Part of a small language model's weights.
Size: 15 layers, 4 heads of 64 (2 for keys and values), MLP 896 SwiGLU, vocabulary 4096.
Training: 199M tokens, 3037 steps.
Each number is 128 + 24 x the weight over its row's rms, rounded and kept within 0 to 255. Layers, rows and columns count from 0. Numbers have three digits each. The size before them is the row's rms in percent of the matrix's.

# k: layer 7 attention key, 128x224, rms 0.048, rows 41-63, columns 112-223
# q: layer 7 attention query, 256x224, rms 0.0509, rows 42-63,106-127, columns 112-223
# v: layer 7 attention value, 128x224, rms 0.0477, rows 0-17, columns 112-223
# o: layer 7 attention output (transposed), 256x224, rms 0.0934, rows 0-17,64-80, columns 112-223
k41 094:130144079136111100146182115143134134144109115126176168122131149112109159156128105116127139084170135063085145147117111106145116151098154144117133122126120132070133126112138109161131144150135154131158111118123131167190090134128131122137128178115133111130160099103116193111142087089141126141141141115091145150114106106111141118136133094161
q42 108:112131172143150132152105107150126140137092132128130164114137140083127150112133151128156155113104130119131156101125154146145099149155107158162107159145134117161127113119204133064100183146106114121145155129113134119114140145133109141057123139122167110114113131156106127143112104146067116117119146145123107121136121156112155119113153126143
q106 075:096125097133123157100139127176160107130110097144107131118128176137131114140144081161122146131165136186131135128117141160115131126151102147137169185149111118141203109094095127140120154121103124124120146110116165083134137154086118109118135109143132095142141109098131147144128130115111148141119082166130123134196112138129123128144139108107
k42 105:103134137137177104106128103123128109118138107158147099139148111157149141145138148081130091141078139122147087126151090179140154076149142115114106082120100096128105109122176131103137124130157115104120104147143156117115191115155077113160099115139119131134139097158123108143097102148135117152140096117107098142088145134108141082134166122089
q43 089:148126162159126126109119145123091110130158131168122134140128136129130119123130122088104110139136148141120155132166146089131117125163138158111108133163145125097132076131156114141111087156121135139166149126164149090161109122127109117126145121154080128117116129142144112124081105127129148110143178113109144126167089167121187107160131179133
q107 072:088174135150096099116108164117141091155080104152136155100161106146105152092107139143130101146081075115136136149129123156119086113129099118118108128124153137168139145076127141111096123101143165089144164114142098141155111153116151083132121150154106152132139133130132134139155106116164104146147122155120098138144127155101121100173098134100
k43 103:136146110144134166149118123124139126178190171122113123133132164083125118114088147143098139166112115117170099178163076121146112163140140139127112161122108130101154123083129124141142154117127129145131153176126137129131097110114155117133139111149148131131152134086128148114148106103105111137107110128148153161122111128133126165136151122106
q44 119:112104108123090112119093098163123068080132139117074128164136100100123111151126105133143169133139126126143157135087159125158124096149089086131087152143134132112156162090144169127118137140119124168147127087115152132088124154126142121192147150152097103084157162122155101133103118155099135188122099122113178103132150098139140113092126122123
q108 088:130104118144163150150112153134135098118132123127127106112116106154189110108106149139134106105116151129138117155123112103144158170144099138131116139143104116141158100129124134139110097125138121176096130145099149122147154111121135142153126111116108142117115149108141131183107135166035152133126157132156157133092167139087107156180140135135
k44 107:101155133152147110151161100117087191100129107130135111131103142100133125121104104135095097070132150102141114115122088113120165169094088114079127109135163140132170107144132111139162134157116125121136118127108112121155125110132145138087067140112166116126168124119099162174108096174119121167112113158151108105147135130121130107122119149144
q45 097:164087174115113131136135149144106139154125161132121098125112159133168135128127135175145133085096134117203130169118137123155143152118122153128131128105102115132099154102140173114134134103105124128122134106155106114134172105172139098123194118067131158105160111121200139118125115164102133148116096124134123111085121126083100176136116130081
q109 077:142114148163134107163110143178141141108133140114152137170148174091133151138100116120146128115128153148111118154113093145120137135140117126131129112154111136115150122108145110101150104100102134118151102131102162134125156096096109113190133074131094115099106122126126136128120148133078146127115127180130129123114133152089137158153135121133
k45 098:099094172141166154131119126089159106083122150142127157125164147138129150100117132112121165137122149123104107100106153139177132105123119116170128134147142094113095111157109152146175171165138105115156112144135099109147133111181138131134119128151136139123141101124101140071121143102146126131099185082135138103132121102172096131157174152142
q46 098:111124106092128117106128091144141103149099136092058141108149163087146167105103157124157161122149092096190144103112160138109149110117126114142135130136133142134116110152165138109127173110119164083130185187110168183132122138163192116151122131134122124134187142145115147140145157122108126118165127132119119084133129139153133118139100141145
q110 086:112140133160165099151122151157104086081176121092122097158129108077101119130150124138131154124112140130160103152113117112106122165161116131105167151140127096135154103096110123096099149127132088105125120156115173157114143084110137110123107109119108133094129127106119125114123128124108123133091131163119140122158113146153133157145129133137
k46 099:130125137103092119137132132121114132150118133167148134091126114167131132129163132128127100124135099107115164143162121142120124102117126096108083135108111075126123127155159132151151115120096163104106106100133110150156142159124126107153090170135112094149104161150147123143158125058177153092152130095126146104142137130140132166109089127129
q47 112:069119130144115121092161132144147128139083115091129109121141143200129135114172134102112119126145136136150151090137096163135145127166104106126103157131095132124116102136126100126127138130121068117134120125138106068128127110129146103112092135126137130145126112138130122142092122122161081159126164113156069122128088087153174138153131118139
q111 094:128152141153119096132113152123164109137158134098139129148108133148139103151162146143123162143071110087119156099116084094113111131116107113147140112113157136146137106161102132132106140119116110111096167114174134164107101137154143134138161149116139109102114144190114125151117142116139118107099116086121103152098081112129178134160117119171
k47 095:134137146093118116125131152148125135113127118158120130085157144128111086143098094122115193105107116095146108202145151135112144160088163156083090110116145107157110115165095147118153090129072126142121169121133096080121133122137102085111165142124131102103128118132155108106132165148128156135151124184099132117099166138094080129146146142121
q48 102:126157097133120151113150109139124102166138147157148074120104177131151182168141120143128125136169122138140130120134148143123100145126150142156099069144147125119183129109144145146142125122165144156111137171105165133127154086106136151157137097131114095134117167128107102152171147119141162094094139117140099106159124121096123099200107137120
q112 098:143131105097090074130133114154083143121112122133128112119138111082130140121117168127141157119110175176168137146110148118107116112120120077129162101119118162131135146128124105153093110078155098120146141144150134151134140128130098113127091134156148096123139060175131131089151134087126110155156119164154118149130102128123155126101077097160
k48 103:148134135102083146116118128111114145113134124149082136143141145091101087151139133148115131177103149122135126187146113090133125155101125125149168106137154168094107097135115090098089146090151146106154137129110104122131125185152129145128153115149116129128092152091139166180128154103106090131114115100142142157169092083137126141124111160156
q49 092:135076146128133127151166133070105108144118101115103120144154095124141116106142108135145112129128098115147151128091140111145128089130099138145110098155107198167127108116099122140136094109135130148157175123126131109144129120146122103157130121161132137122148133128127126101105154168111101190123127124148136146148103149150159087155146141134
q113 081:143125112090096122124141169095179122160155121141148118111118138090140145143060082102125100143138135124122144088115125169150120120116130131084087117136110138139072129172167112132180079133148141097143103097125185137155150155105083118111158191115109136132095162178132139131147109122162184091143117113106102150133139143099148092080132101147
k49 094:154121147169115122210149139138135102129160100144139144124132171096098154074132119147122148126106128104114152146107161126130131148142125101131133134172119151149107130154093097090143135117108125099127149209176098060105148155169106135091164151129106105118140164104139131125143082117081124121081155104156107094101113157117118136080129150103
q50 114:118186104096139154139135097115157155158101139124133099108132179147156088075130123134163185165174109120092137150152104131155120157106162105147171116136130114121158083108159096165102103102159145139119119145150107116124134129061157171126120134130126151165121152155133144136141147137142084119126150158134141103157096187097114137141178112126
q114 102:166166157148117142120178143173099075116140153111159092159103158137147128143135147140082153091111172087104115148174114118122148131156138125162127165160123116151148099121135098120109127128163112151160124127113159110079103190092127101138082088119113138124134141104102144145142132102155154114100107113121080136161102133132144148120100157134
k50 097:087121141158129138158147162146145103157113076153168097103094111103107112102129140148129151138146135096112134118148102112130146135114119127168136116107157104109117120121098091110145141154119148132092142134155140135163153147079120132135119144144084115163132139136104125131138126108141144098177148113166080135115125120079147127128119083125
q51 103:121120173148172145139158143110145147144170117083111125156134126080115094158143124112147111127095132131093127055102110127098112147122145162129138125134149152153118112118090136148086164097096133074119142120124123125116138130123148166116122134141147116143127142135109166125163128169169132166113098127125132143117139113108118067106118127100
q115 078:137096143104141104171144113117155140135173070142113152116098113061072133113155108067116133147150154126120152134121189157160146137139120165110118121148103131185159124119150131175169120096137162089139199123123122101131135083119143169109124114105136121114088120163095172131149142133084160158123147129148145119135125116139113089126136137137
k51 102:105095142115138134073110156107144106138118145158121158105103082145083115126190121071169124137146089119120136131090110081129177116109127125105158128168083132117186142180147078119106143128162139122107126144136116136191113083098112143102135116126127133138085125099093128135105119115128150096180116138093149086114146163142135089129127114151
q52 105:155120133116132156158128095162152142132135137132093097153130142165146140102152105124139174139130089116110133147067121187106117109138134140146124135114127084086126095107120137143109143119134157162166095140121112129107113122120119159168132137165087082189141145115142126106114149141146114118130146116092125098150143108135170125142158113084
q116 101:113109122116156122152115112119137091144108146115111104146118085098100095132159073103115151152107135103091127122139141129111167151136139123106129124117112132098116135095108144119144142120123123130124139181111126134137079147131161140165115120127175098142133132104096140145073157131085175169138149113091128124140106114143154115122100081128
k52 104:124167139131148134149129116118117130104107118125131129138130113074158113127118132112108162179129150114145121128116170103127151151143147101148121180079144151125127109146135129152148158110158150118131172095105122118141106162120123124156132121168137109137122121152134138177097107125125134125127122119119130133148135112104135103172143133170
q53 109:134148138112161142087111147139123097127110081141131142112088085159093142181089101153121103088143110134102099122127092164122129109119122144126133123109125182122094116092127133109131161099125152140140122152118160108132138145115133095131099098084150128099115121147124098126086165159138105168125156146129104108109136149125147130161101141104
q117 113:161124179124125145168159141119094113158138127129113092128109123123128119149150101115162125127110122126121088104128103097111155120133134193084065107128126142111147157157179140093126151113140151068140123104163132136162129143149153138119111106087093125097149099130099154144114142081121140108157134122148095136183131128142163075141145169139
k53 113:095096121112097162170153097088120145116100122143158126153127168131114108118144147124118112081094145129068112164085147110103120140143119147114135141077105117139129146119143126114129102105124136098147122114108153139138149109110128100133082094090097147159133116117123104123091155152138122106136145110148136105143167153149146111114159138154
q54 112:156116129139129144120104118112112125108126130144111127129153145139149183156132148163104114133124118125169134162125096136130178097187129109126098191108081167119133142136098171165107111104096136122118116135135108098132119111129103126135130201116111130140118157120113076145082146124140100146143110092159109122169085098124133132112108093131
q118 106:108175135115127111128122151119120130138150098082122120126114093119111127142148092123124127114102168079119171087099134163145167121112109186103134144160120108107109133124103164113149129130106101123125153121121129101133113144131133160148142142133095161121110111115101090116099140150097188171137126104116122151166140141138143121130088138134
k54 103:115141166130151157137121108127127169091136108112131138144097122144151115109078097126153112089125174114148121134151087145116083167118155128112102104151132143162126123096137110135099128116105104114137152122122098132106104127106132167131115127131127132127147139124111146141148145141122119122144088117132106099155140138119147092147162126205
q55 120:118075118130145095136123145136125074124160138120130138182135120130143114143115113140123095140113126147201154119150134124117176108179064134130136123154176171150112123117130155122184161098142166117148118095129140146115152095107144125102112116130126108119151128174119107105123115109119136146146139142135158094177153107146084161152084142130
q119 107:143123145170119125100132098104108139143142099155101146162109118116120126156080139174134138134109125091115107131100143136137157145185148094152126141089095182169132132155134135083159156129138130165096139104154135135120170135174132163119120124101102080077149141143127068165134144145135130128139117108098191122111151161115117107160143170086
k55 107:133121161073102133095141120103108089094121117166110131113116127136075100140158125144157127155121082096137105113084158135125111127126131120142115076131128101122106104105095137136169108118098108092119125088107107085142148124137089160123158143098110122098098113161124135135097104153130107117162110094201125130129089157140117099149126111119
q56 112:095085111103131093146168104142136126142149080104121122124151112125156155106133090139131155102104131134121115149095128093135135148161108157145158112130124150148098152134120115117124159161126113163084134097136114147151105163085084148120145118160106130134107104179111119128115133158133110137132097087180110117152142098106121128133130146108
q120 117:143083094095170137117131121131145155167158097119100103107074139128121186185118068116164124086085141117101117123115125157100145134127117170150137113086093122102137114124157106127123115135115147076115121143134109103099115143160136154100136110119116165111110090123154164120127127117102125116115135142119150099130154139109121090127145133129
k56 108:141090160154110162107137118172102124131160118152094136117107098157143141160129128103131153158195135138174123108094077175101119121109107115120125122144134106102118146160122120096118093154146142086120124142074136137117119110168147109117119155134109089144174136137134135097109122111100120108150136144105111105123146129143104081093136111132
q57 110:173154110137122124086140105163109145137131103139177087125113129131130161160162152128085165120166162114065161110108156137159109134151167162122111099152128103110116120136140134169118148173152112146161109130082144113109152117114130126155096092114092135143099103167096104162147143139124144097104104134127134145120170127168164100121093112115
q121 116:124108078113122167134133119118110121144081153149127139140129173088132132088104125104076117100122119124165119134159151149179139090116120135096124137162129128137112155141131150131091113129119142141112142118138115137137113157085170120138119099137185121092144160132104165120128127120118087114119083142080125077122174111182130156172100157154
k57 103:121098083138115132137123099137151083126135122091118157119148154107115155116115148178119153172140119110131076169144115103168129085101114140066124137130123140144115184112121133114110104128111127141095154102164138132123112171139135144118165123081141113164131132128173148114141164131085158130121116130137109077131134128147105152157128129141
q58 098:154136111080142166126140166161113124119069145123116166146117118155146100081109112158110100156094137166101141121115087125128172121115133090121126129116145130097114140138107108110134135121125124149163129144142137094128150108141129138157093115157106086099135110125157126120151178093108150132131179150107082144115096134136099144130130153120
q122 096:105148118110152147148110160180125162116104151144085149112097117140133108171163150135139162129116136136125088111142091173126127120125115130118110159095127140112127114142100128090136133106107134165153123135125114113096086099116118142128180161107131114116115117108153163176165138133126104120113158149111154170145134143099120166131082140051
k58 099:125134127108114118129112140156116175131124152128141094156139136086131128091123193154133129166142149133167103094118164157101102137134109106161090148128083131154159136107126144157070136144104129117120150124118074130110160138124138114067164115114120142151104144147159082143116088111157118130125132123080148139118072102152116137118122113155
q59 110:131153089151125166166117122102118113139146133088111141161113102176136140159151129096108126173126133141124110124112089143121125135142168101111123140132126097102177141093150121105107163135114110161111156132119165132095101112110092121092122113107131133152097128150152135110165135161117117049132157146115148156124149106089142148156176117098
q123 095:104114189134135108101100142116137175078162144140109112137154120141110171132159145135104156125134170097110118149115101121078115096116129113132132142139111119139140170106121156085096163146138090178119145173110124097110134117110185122140111138092160142131147143123152108162095133144079126122162156129124143111097099123133106146132145104150
k59 105:114125211115112130108105141123126118164161113117121102149127126128147124120116130091110123135136195140095138123092192120116120142130114115120128123140090100139114151116172106152124113155132183113125154108114088094086162154142128132111157119104156127128121126113121130109126143159119119124182090078153114129160126139101127115170150103138
q60 113:148130198146174112113149120140087136117100161148088144117140125152108136167107123139123105117153128127126122092148133080096088104146129151156088102174070128135144124098141184132159136157162129135124120160126150102146090136125106150119086144133169155147110109120130148114084155120126142109134126099136109130096153109137177136120110148072
q124 128:157114120113155154104140156130116123135102147114142148096104092177153093156118097111164115140120078109148128150108089074083174105114114161150099136110111141136157141138132179127161127121160128107096097114140089131141120103141115172074125119121114121126154094118134118150142147135096130118143084077156175130118124113174089096120170160113
k60 103:119145105138099123121169139136101113135176136088129086092117101127153137086122075141102117139090113124098157180136136118144129117107136133139119118170165075074131110067157126104124133122142120145130122132129164117114109146129107135109136091131096120120156087131103148106093140134086137139146111143148171135093161144150113164108137136129
q61 109:147118101147111113118123124100151067166156104114126126069065129124173117109125094125121103128117131134129083129148135135101163127117137139135136131147095127123101108091109127124197124132131119102160101097160084113087174082129142156115125108117105137095128139084163131140162115103116116212137116088136140109110146088116130135131135122142
q125 127:096119116110086150125085092160109133115130135139082113114139139150155129070182135124089130129111163135138092186135119147109120139165133101136124141132135156115110144082081164133139164125112099146166165154118124133121155092113117090161115116105153104113137147120141123110141167134164108147155118139121102143165143132108152188094109142131
k61 100:081101114102115128143113123131081117152188138109111167136118147146131093103080150130119105164069111126131109167121089102116099106096124096160100160104124160091118115087163155157134154124161138095137142115151120091110098163128104111135116152126138089154145160140151094134163151163152089130130134188105129120107131158097081169127128169117
q62 101:148190110119124122098116160163144099113129097161109117127137142138157158125131121102114153094126177127122159116121113157128099149095116100124119137140172148147105132099139150140157125137136140145137121157074116144088105107126172112109121138110106122102142118131115145146137135131150135087152171134130122084055123113109138116146156127143
q126 115:103113101111134149158088070074119127121113132086121119126133109120153079143122110095082128149082146138080097141121152169155120138107131070138142134120114086165106165114073141130114141142137110143132141114136101099116104110160090122139102152125131133160136130148135153139128114145142143149159154122153098155116130160128136121081101140123
k62 107:110125151134137132128125106144100118146143108111130127122121144150129117110141134067108136169121093121082087148140104157120132097180099108139116106123128148148140151125127120126144139115080118117146166134095098113124115124143120108181122148090101140157117098112178152148186152157150123136106155158138149117132121125148120124127127135147
q63 113:129119142125103142148087123093171108109170121103109108117134119154137126106149138131163135157131136152127117135119138123144110147129143128144146076154122101166138135118158164142147118130101118080170112099182117135118103118102144093114142080075149150147117102139111116134141150139120148158142149105126145117110097113138180152119129144082
q127 103:134147143162143121172202170096148138157107165085157112127101131115188095132154118097141065141148113119132116173190112096115150156142109133113132150122144107105138116110167153108089122104123124106129095088123119119148124132170151125120124125153095153116166125077131117136156121143127125116130150110118140120126170130122120132118146156140
k63 105:114151167111145120111146141122110145147130134095173129166135142151147099156120098126082053177131110112115129092145085109118116128102111177094142139138173146114180134115128147149143136142128115126134138154149110144102098126187122137148090113113139090165121130162112130184096153144146126104119120102113123096133121120109123121110146115123
v0 103:112159134135124146086112122122181177116126129113092161110167106147143129126159085146157150108163163113191149111099131123129103110122151160118106094168098121103121163102135180163130115148114153103125166092130118121121095136116128140101085120109140120142150185137118156145115105109119112145101144127133117149135129091132084169110139094104
o0 096:131137141133107153130123137148158170104101120141121117136113098103164118139128095121115164132142137124082140115134146156082172109147150107134178103073145126117150169128166137107138141159140113118128135119167157149094114144086088111135104124106148072124127181152090147114114110102144134127145128115135136080126134130144130131110141144128
o64 102:167129130138131114144150118127098103115155119135147123153145128115120137142119128155134076161097114097140110150129125079147130122125132109109090152167140095126121066149118106108125125127123126119120099156098067099150141085147119178067170136130135134137128077119123104113171179142142139103061110139128121116145135125164140144105085173116
v1 104:166123140165140117105117074149151128119108135090094095173134160129098068099136106140099120128086142108089149109149152164134116142135129171139138094093131134123136142115120145138125148106147126138115142174120142154123154083137114132119120139089091135168152096125120119157124144126131143152128106151117173100137164148151164117131128132181
o1 099:163127102166118111144123093135116125153074153187128127119107133122095097130163070134112104122098058092105116089159095109096158156118123127114127111158148137115141118128122104108127110164128129135140058114120148137138110106139137107121118168122139150107140114139112156128144125127122113171125128149116107140134131112139151119115124099126
o65 105:130125129120097126091146161122136135114117104120124135138168120137132175138097220104144119122147172171155161132136114142148135099123141097145117163102139125087130120138155130111121115113121118132137158131156109154120140146104133131120154105103116086155120159099133097116100137123167126103128133099131101121120136143123105096120132120109
v2 100:138132133141154110132125162123117136108123129150147114114137109125137118130110153116118134118125119076119160132109136120108116113098113110129088140094096152119107129132106171123127104122111105146137121108096146154127138111106150118151194118164154172144113111093195122152123138068129113086116114078150161101147173150142123099144098099118
o2 095:141177109169150139132089153155154137149075153122152092131141159093114162142140116100109138171115115090141132156137143127136080152128124142176084124129052117159105102173133143114132086098126157152124129166115138158078148087144120085139136123104156113152129117136131161158144154126117101128092135140140145077100142098132101093124095093133
o66 100:126095136108137118132158111147112092121152127092133150134130129138135113160116112161106127125128127170125094123082131128085186119105127119098182154162147144094160134128150089110115151119125124112127146125165104085157127154096102152130087156138117084119145111127092093088119135164134156128158161111100147161107116120125127133170143156144
v3 108:151168124142141069100101132114177180138098118158128156145118150134138120130076119104132111129100108144148169087133146097141122130084145162151140139097066127129130084155111105141116119121178147144086155092143160097089164134108106118100159121127103065141111133144115155108124130114087111193086127107131132133159130121111111137115108114116
o3 098:140127102155140103155123141131145128185134121121120154169071134121115092152162158130116088132144164155106093137124088137118097141165099110141114144121137152113118101167128115096134145118168148162119141104135124136123159120080069142144126139156091114169113139141103128080136127109083148175131126082124136123105134124090133147093148122108
o67 101:137123143143128175112183099139111097114130120133152111120156126141149190153106124140128169107127113087152153159136147143125118104123150124125118131141133138156133164073128138120123111160120098130132116172144112102149103101172148123120125119091125176114134097098167130185138097137194087095171097174118166120137152115136114100131118145121
v4 106:134073125097116164140115092164150138122174117120099115129156119158144120125116058141115137107130105132168069143118160114124149129144140149148128117135154148136101125160124158140176170122106065108129125120170116126124102127159094113121083150164122106114136083106131068105160109104119115123102100141146138149145139136154134093115164111115
o4 103:142093081131127151147107103122157133129143146114138080171099071097096139145167124111122126123100091125118113171132146139118123167153159121170140136114129126116112175155121105127129113086099082150177156133162084162055091152116110140083153152125126112139165149095120128143129101181127113116127127105142099145096142100140101165134133163136
o68 096:125191156150142141083165141134106101146107123137124158104115140135132108150114130152121082129102160090112153127122094161130110077115103156096130150145119123145121097092111155132129124136154178115108084125087144124157187112131156152164125117127128178140111153132104152107130128108125201149137172143089107141133124140083131143090133100154
v5 104:079168140106113139148156109121142076071132111130100126101133103109128109146094131117096157143131111143111137134154102072105083114110117137070127131143142099159121141072142145142099107152147160166117143130129091132101174141107162108102132156151135133150187137155122153119132136127133136133130178132116117110137092114113098139162157120138
o5 095:150107160104128118128130135088123155107122117122137139123180165148125103125122139124118143135156155151110139099134145094098125148110167166115118111117123116103162119110108135103121111148137138137126138068138139153134134160116169137150135068142113164119150117116120159141117162140099150110183107134126127092138130129111183123109087140110
o69 101:137079108146165123128147139167140120146099148142116138148108149132120160123145089153150091116089148087124094147131107184124135097128083139163139131132116123101139107151093116158108135116097120139182112153153087086102139107127100153122119132117119120100104132115163083147117087150138151157141138091136137134114153106112073148136125126158
v6 104:145133172127150149179113173162085134063106119144129102155139103143159120138134087145181162116144148139125113142126134117133106115115135125133143153148155126119095112083191147136142172127142166120144116138116101155127092123102120115137151115148124106185142139088111161165119118127157121154117101124131120145133170118133165094119106130152
o6 096:130175128078112125126116120090111145120078144177116097075148128126087132118155100160124181111157128194155130117132105113110144137122136150109163137124087115107110138105136079127083121126172103100135156107143127120098081086116148108126135139130147154160144128135066149131147131135095149146120109141123145122125141103163141085114171149167
o70 105:098099102143135135079158111125153123174142158081124168138120143132122141088122154087110077129142124102133141135156106149149151107161126123165114130087129163182147108146078180156138133147105137127140110112156150128143154177126091139115133105111117167110142130161178138115128100114142062094150095115188116124140116134105094139117141169103
v7 107:135120144142135102140137137122150092144113130111156168183143131163153097136083159145090145148171129150107159126134160153110139142086144126096123106147128135107113112104093147145087149142075125096111128122143185151149118146133122167171179106142106137177141147114159112128120141121117139105139126149114147141120133095128133123086154118180
o7 106:108128120134115122147156101098173155085107140164157131121134151131123096116118155142122146164139150139123155105103156144103127133121110154104139125118135151113070149134154150169114096120134113108090144133104125135170111161115126107137160121150128159113138164150117125164154119142138125130108157165124150109121156131135105110132125166113
o71 099:130173151133114094132088146132103131147108098094105132107111098153094143152175088114131110128077150126152070122127103113151148112144138110140089133096126119147142103083133095101149150107125111152183089126118127128109160140143134139093113123094129121127116107144159126092094109112127125159145123140167099154151115129155110107149091081098
v8 105:125105111119111141118105172126143111093146131104171085164111091122081137100099137107113077114138099152125089156110143162148153135096172162088147131107130141126120125133090130144120173108128159104104154108120174138199141137148121133137118124097128135132141094113136125168072111137158101140131148094128136107146149125126111111119152116139
o8 100:150111092161135132146107117138141116145127119207181124162147147125152124107116119141144110131092132121168079112124095153087164086133153134115115136134147117145130150168128143131133128140126162146128096173106128150140136096129114108127160156114105104147117152100141161130113105124142136124122118127134114149098161111102088102092130167098
o72 103:104112109123155077145132106126136128113166159080109150129113128142132140180154151154121153147126100109089155099163133119149161145125088139152108114168133112098121115098108109110093122151163075109139085141132095128093106114140119150078119123131160128140155111162115110108125166091112181143111129136098184129159114140137180141126108111093
v9 100:140122139136128132097118136082121118082158143083130105133162102121118097140151106121131112158160126165149130157144137112130165104094107088098136079120116180152150091102104108172139119137147122156175119135141134132147156164141135124148143105161080149138066147110119092149093131116141135126158068151166167112156129124155155128117118142114
o9 099:095114103164119154138123160082122104143118150109146115137152155136120122110140075151131147206115123101088146131150124114124188125120113124128109116093094124132149115093153101163086113149107158133121171128155093133139113121163187143142139102142096126128111132171151130119135167147109113121130067135141112116129127096132152127141121118080
o73 098:126136178137134116163100100132145116132123115169121135096130136165126151158118157144094103114128151158164105114127136145117050118118137131115145150155142093091066127142132149124165118112145102121112122169109171110069148135090091099132098145120158112143147137091142167107137098136159104143135179121138106139100115148122103178094120131164
v10 112:121145162174115153168186148121140150139130139106118129165126139145107111158123165090112149129132146161135124115098141176132099116129121094125100142161125174117127142168125125119109086127107093107163143147121138095120149156113118122109177156157124140165109145118133119123119137172111128154129107132158105128110104116134164132105176139153
o10 107:138109104124135083177144117116155132137171115143127138124111114111125137112115102107121089145154148166137161126095135134140109119099153139095119113125084085125150144110142157159068123111140134161125129119133151137152130133145128120129128155176132151148103136105119083166134118111108115116118101143127133101172079155135146138118119089130
o74 100:122151134117132149086124096138085160127104171132125121132124133139151112112144123134153125109146085122147101140168128107120147141155139153143149171165144153143105098143133114099158126117092099104113122113107149139112092131145162133138099096095117094108140098169123121116136155119141126119135143090159138154126159148125127139125139168128
v11 101:144109128176137126153126084116120136137145132125138145141167123123130142084157162123121109148066156108107127142133192144091119141141122088152069184071109112131093185100127140156140112116106173176100160107088115119118106112106103129136166140165117188176086155159113140114163148145123166128116139165117160097108127158158109123163112127181
o11 095:129145053144111129123090127130121133086152119077110143151136159115170089107135100133104136130143110135152081120135128127104139114113136146160103100141083163145120116103118101128086104135099157144157075088111113152141135131155137130131146100166107141073131152107099125113128148135132141123151169145121162093143140133092132154164121057147
o75 103:135130192120128140078154124166139137153094086139171098117100097131145115142100134099121088127108121114141157116139123105163117133142124090108165082153151109123123061143139110146113115124142102087103162127153154119130135148111123087146113152124113125164173146142130147138106141096127108086085100115156061129132146109115136079092124183105
v12 106:114136128163145103104155148129103130151159100124141092141145152132120144084140122178095136169100146108109134169148106172153184151133093172102139121087132121142116114115141134148123123122114147113123129150165134057140154129126123150161115100129146165166162138141083144089106133114130148132126142149116126157152135163130115123079126121179
o12 099:098160118149097114115138134138142071118130058135125126145136145112110125120121097072117144150120156116162131161069073140068159142129140112134163144129135142112137127125123145090114101143141149098157103119127151134095083135131096114120117132168117125146101119142137149111143152110105156140169115114126074171149143102124118135126158138107
o76 105:141128130116160110198096127125131152144123190098126134125149122139132132155131160151148113109135113188106103107122143098152075134108140092149123119140123109104097137132104132145160175129108143175101154160119118167123154130131138115120137153108156104095116159131143120156095127133153083143139175158128154136070094108138135123111111093143
v13 112:147140106141131162099142127121123144134096136120149123139116151112142129127127127149123144121115127128140132148086122125131109122152138097145128086138142110072113117135142145128153148144134106139109108155140137101113142160151094148142132128163130168099124102130149160145086097096140139130111151127076111118100126145194173142147094169130
o13 102:106088081156133141133121086083162100144122144154117124121126136169115108139081110120123118066138116119152153145135118098082123106117139157138117122114124160119134137159175112125114093074114146128113148130189160132149153083125129150135095112145135128120156104129108152150137159149141109123151210082116128137108149150130105136164174120130
o77 114:107127133085127078167117164154124145119172106104143136142111134094134148159124135109117130158116146152115138124119117187157137139144116111099163158117132080119145131122103114122107153176134110126125128099098103135102154141127143094116135129109135107173060127100135102110131091124129165125127090151148095098147153136061116134141148110122
v14 113:137141114120054117109149134105127115143154137140088157170131155155106126153102110123100175134131104176138124154108092154133111131115119156134130161148111095161142131140138184104119111145131139112100122109150131133144143119137135113102119116183193159106136163116166158125135126127134118123129151154112117154136122110112150128147147146110
o14 106:159136109164171101103146079080124143122124097156118125152090133101090170140144135118118139103088115143078141143145158125152126152126122144083168149084168131167155081130095149129149148095100107128091100145131131170130133138157122114162089105136124093160141174120119101163133095140142141154137125095092145136130125152131111121111158142151
o78 098:114097126100094154128116130156141108122106142059135112115158115125173095117128127129166100101130167123164099130117155143116127134137108120121133109156111145072071146105119116169123116148148158145107146112144149122173070141107130126115128159088108126077129080121130132136146163135140103117109102132172115129138093100139108116129072113113
v15 102:149158127128106089115084124126138136106157134109151150094122134180155136135168112095142096063121125152150104131155106104136106109106136169081099165142106135100108100109133144140125153114120129098141107124134131151108145124134087145165121136117082085151095135146119129107113125174127141128098122133105125150123117106132169121113138163105
o15 097:130153132109155170151129107091137116122128130117144159124108109170122131141144176156142091131157140129097143168144151119094115147147132145106122117094162130131112142122169140100074189133118145107110144149139114156113111088139120155122112097181096143108151130096123137106117119135141155121132080109159107145147154123136102097100137139131
o79 102:118100098160126131106146158167125154157129108139123124143143106086150141090124098121146171147166117138135149097122110127147147120141115079163143131150109102133130156142072111150196110147154117181122123101153140114128132169120114125128146153144138124132100147138122102203161128101125111116131148121116134121080107130114138156116123107106
v16 101:122130155132138145097113139138142131149086122129170165126141169143125112116136154091128114139133169125093125158170183118125121133111140121093132118144088119115137108123128132096070126116091146115144166176103154122142131152141131120069107068110066112107120153123090145149107144151127099085147117134125137103152131121101107093139130105148
o16 096:083137115075169140134120107132149184125087120141081131167149159117126136147111101123137133146145170115134111111137106155119148127121145103128140110143128155127120169109161056140104177124156119142114088143124135161173095109121128135172151154146128166123130127121113133109170141113111112162151084150128139129094139126147115101131097133103
o80 111:171073115155082141089140136099093115148146126123151095122119124121109143119102154153133125092137059104124133119160134109096096164144111134154111108121159105136123102162131155148165094122142124113136131079112133141103147133143119122161118099151122119154141093127149127105142082075144127129134147111080145107147119122145168151147154122132
v17 113:158098128147161126118133158149189161139146091159102159087093117146091136198138123111129129129145150174152114140176117142115095124139123124135130119171149140151164129129118145111077112066095105138109088096151106139128120131141160134115113124144103135148110117144164100107136128133123118113157106155124156156110129127080121133155133095109
o17 108:146070159149147128115117145117086134121115126123138149126110113094125158142134159123086120117135118149127118164137185128128131181131118155156109140144148173114145172148145141106125121129100106137115157174116122094154145172126129151136168153127110142120122134110093119147146131166101140115153093166130119139110078126165132077147079118120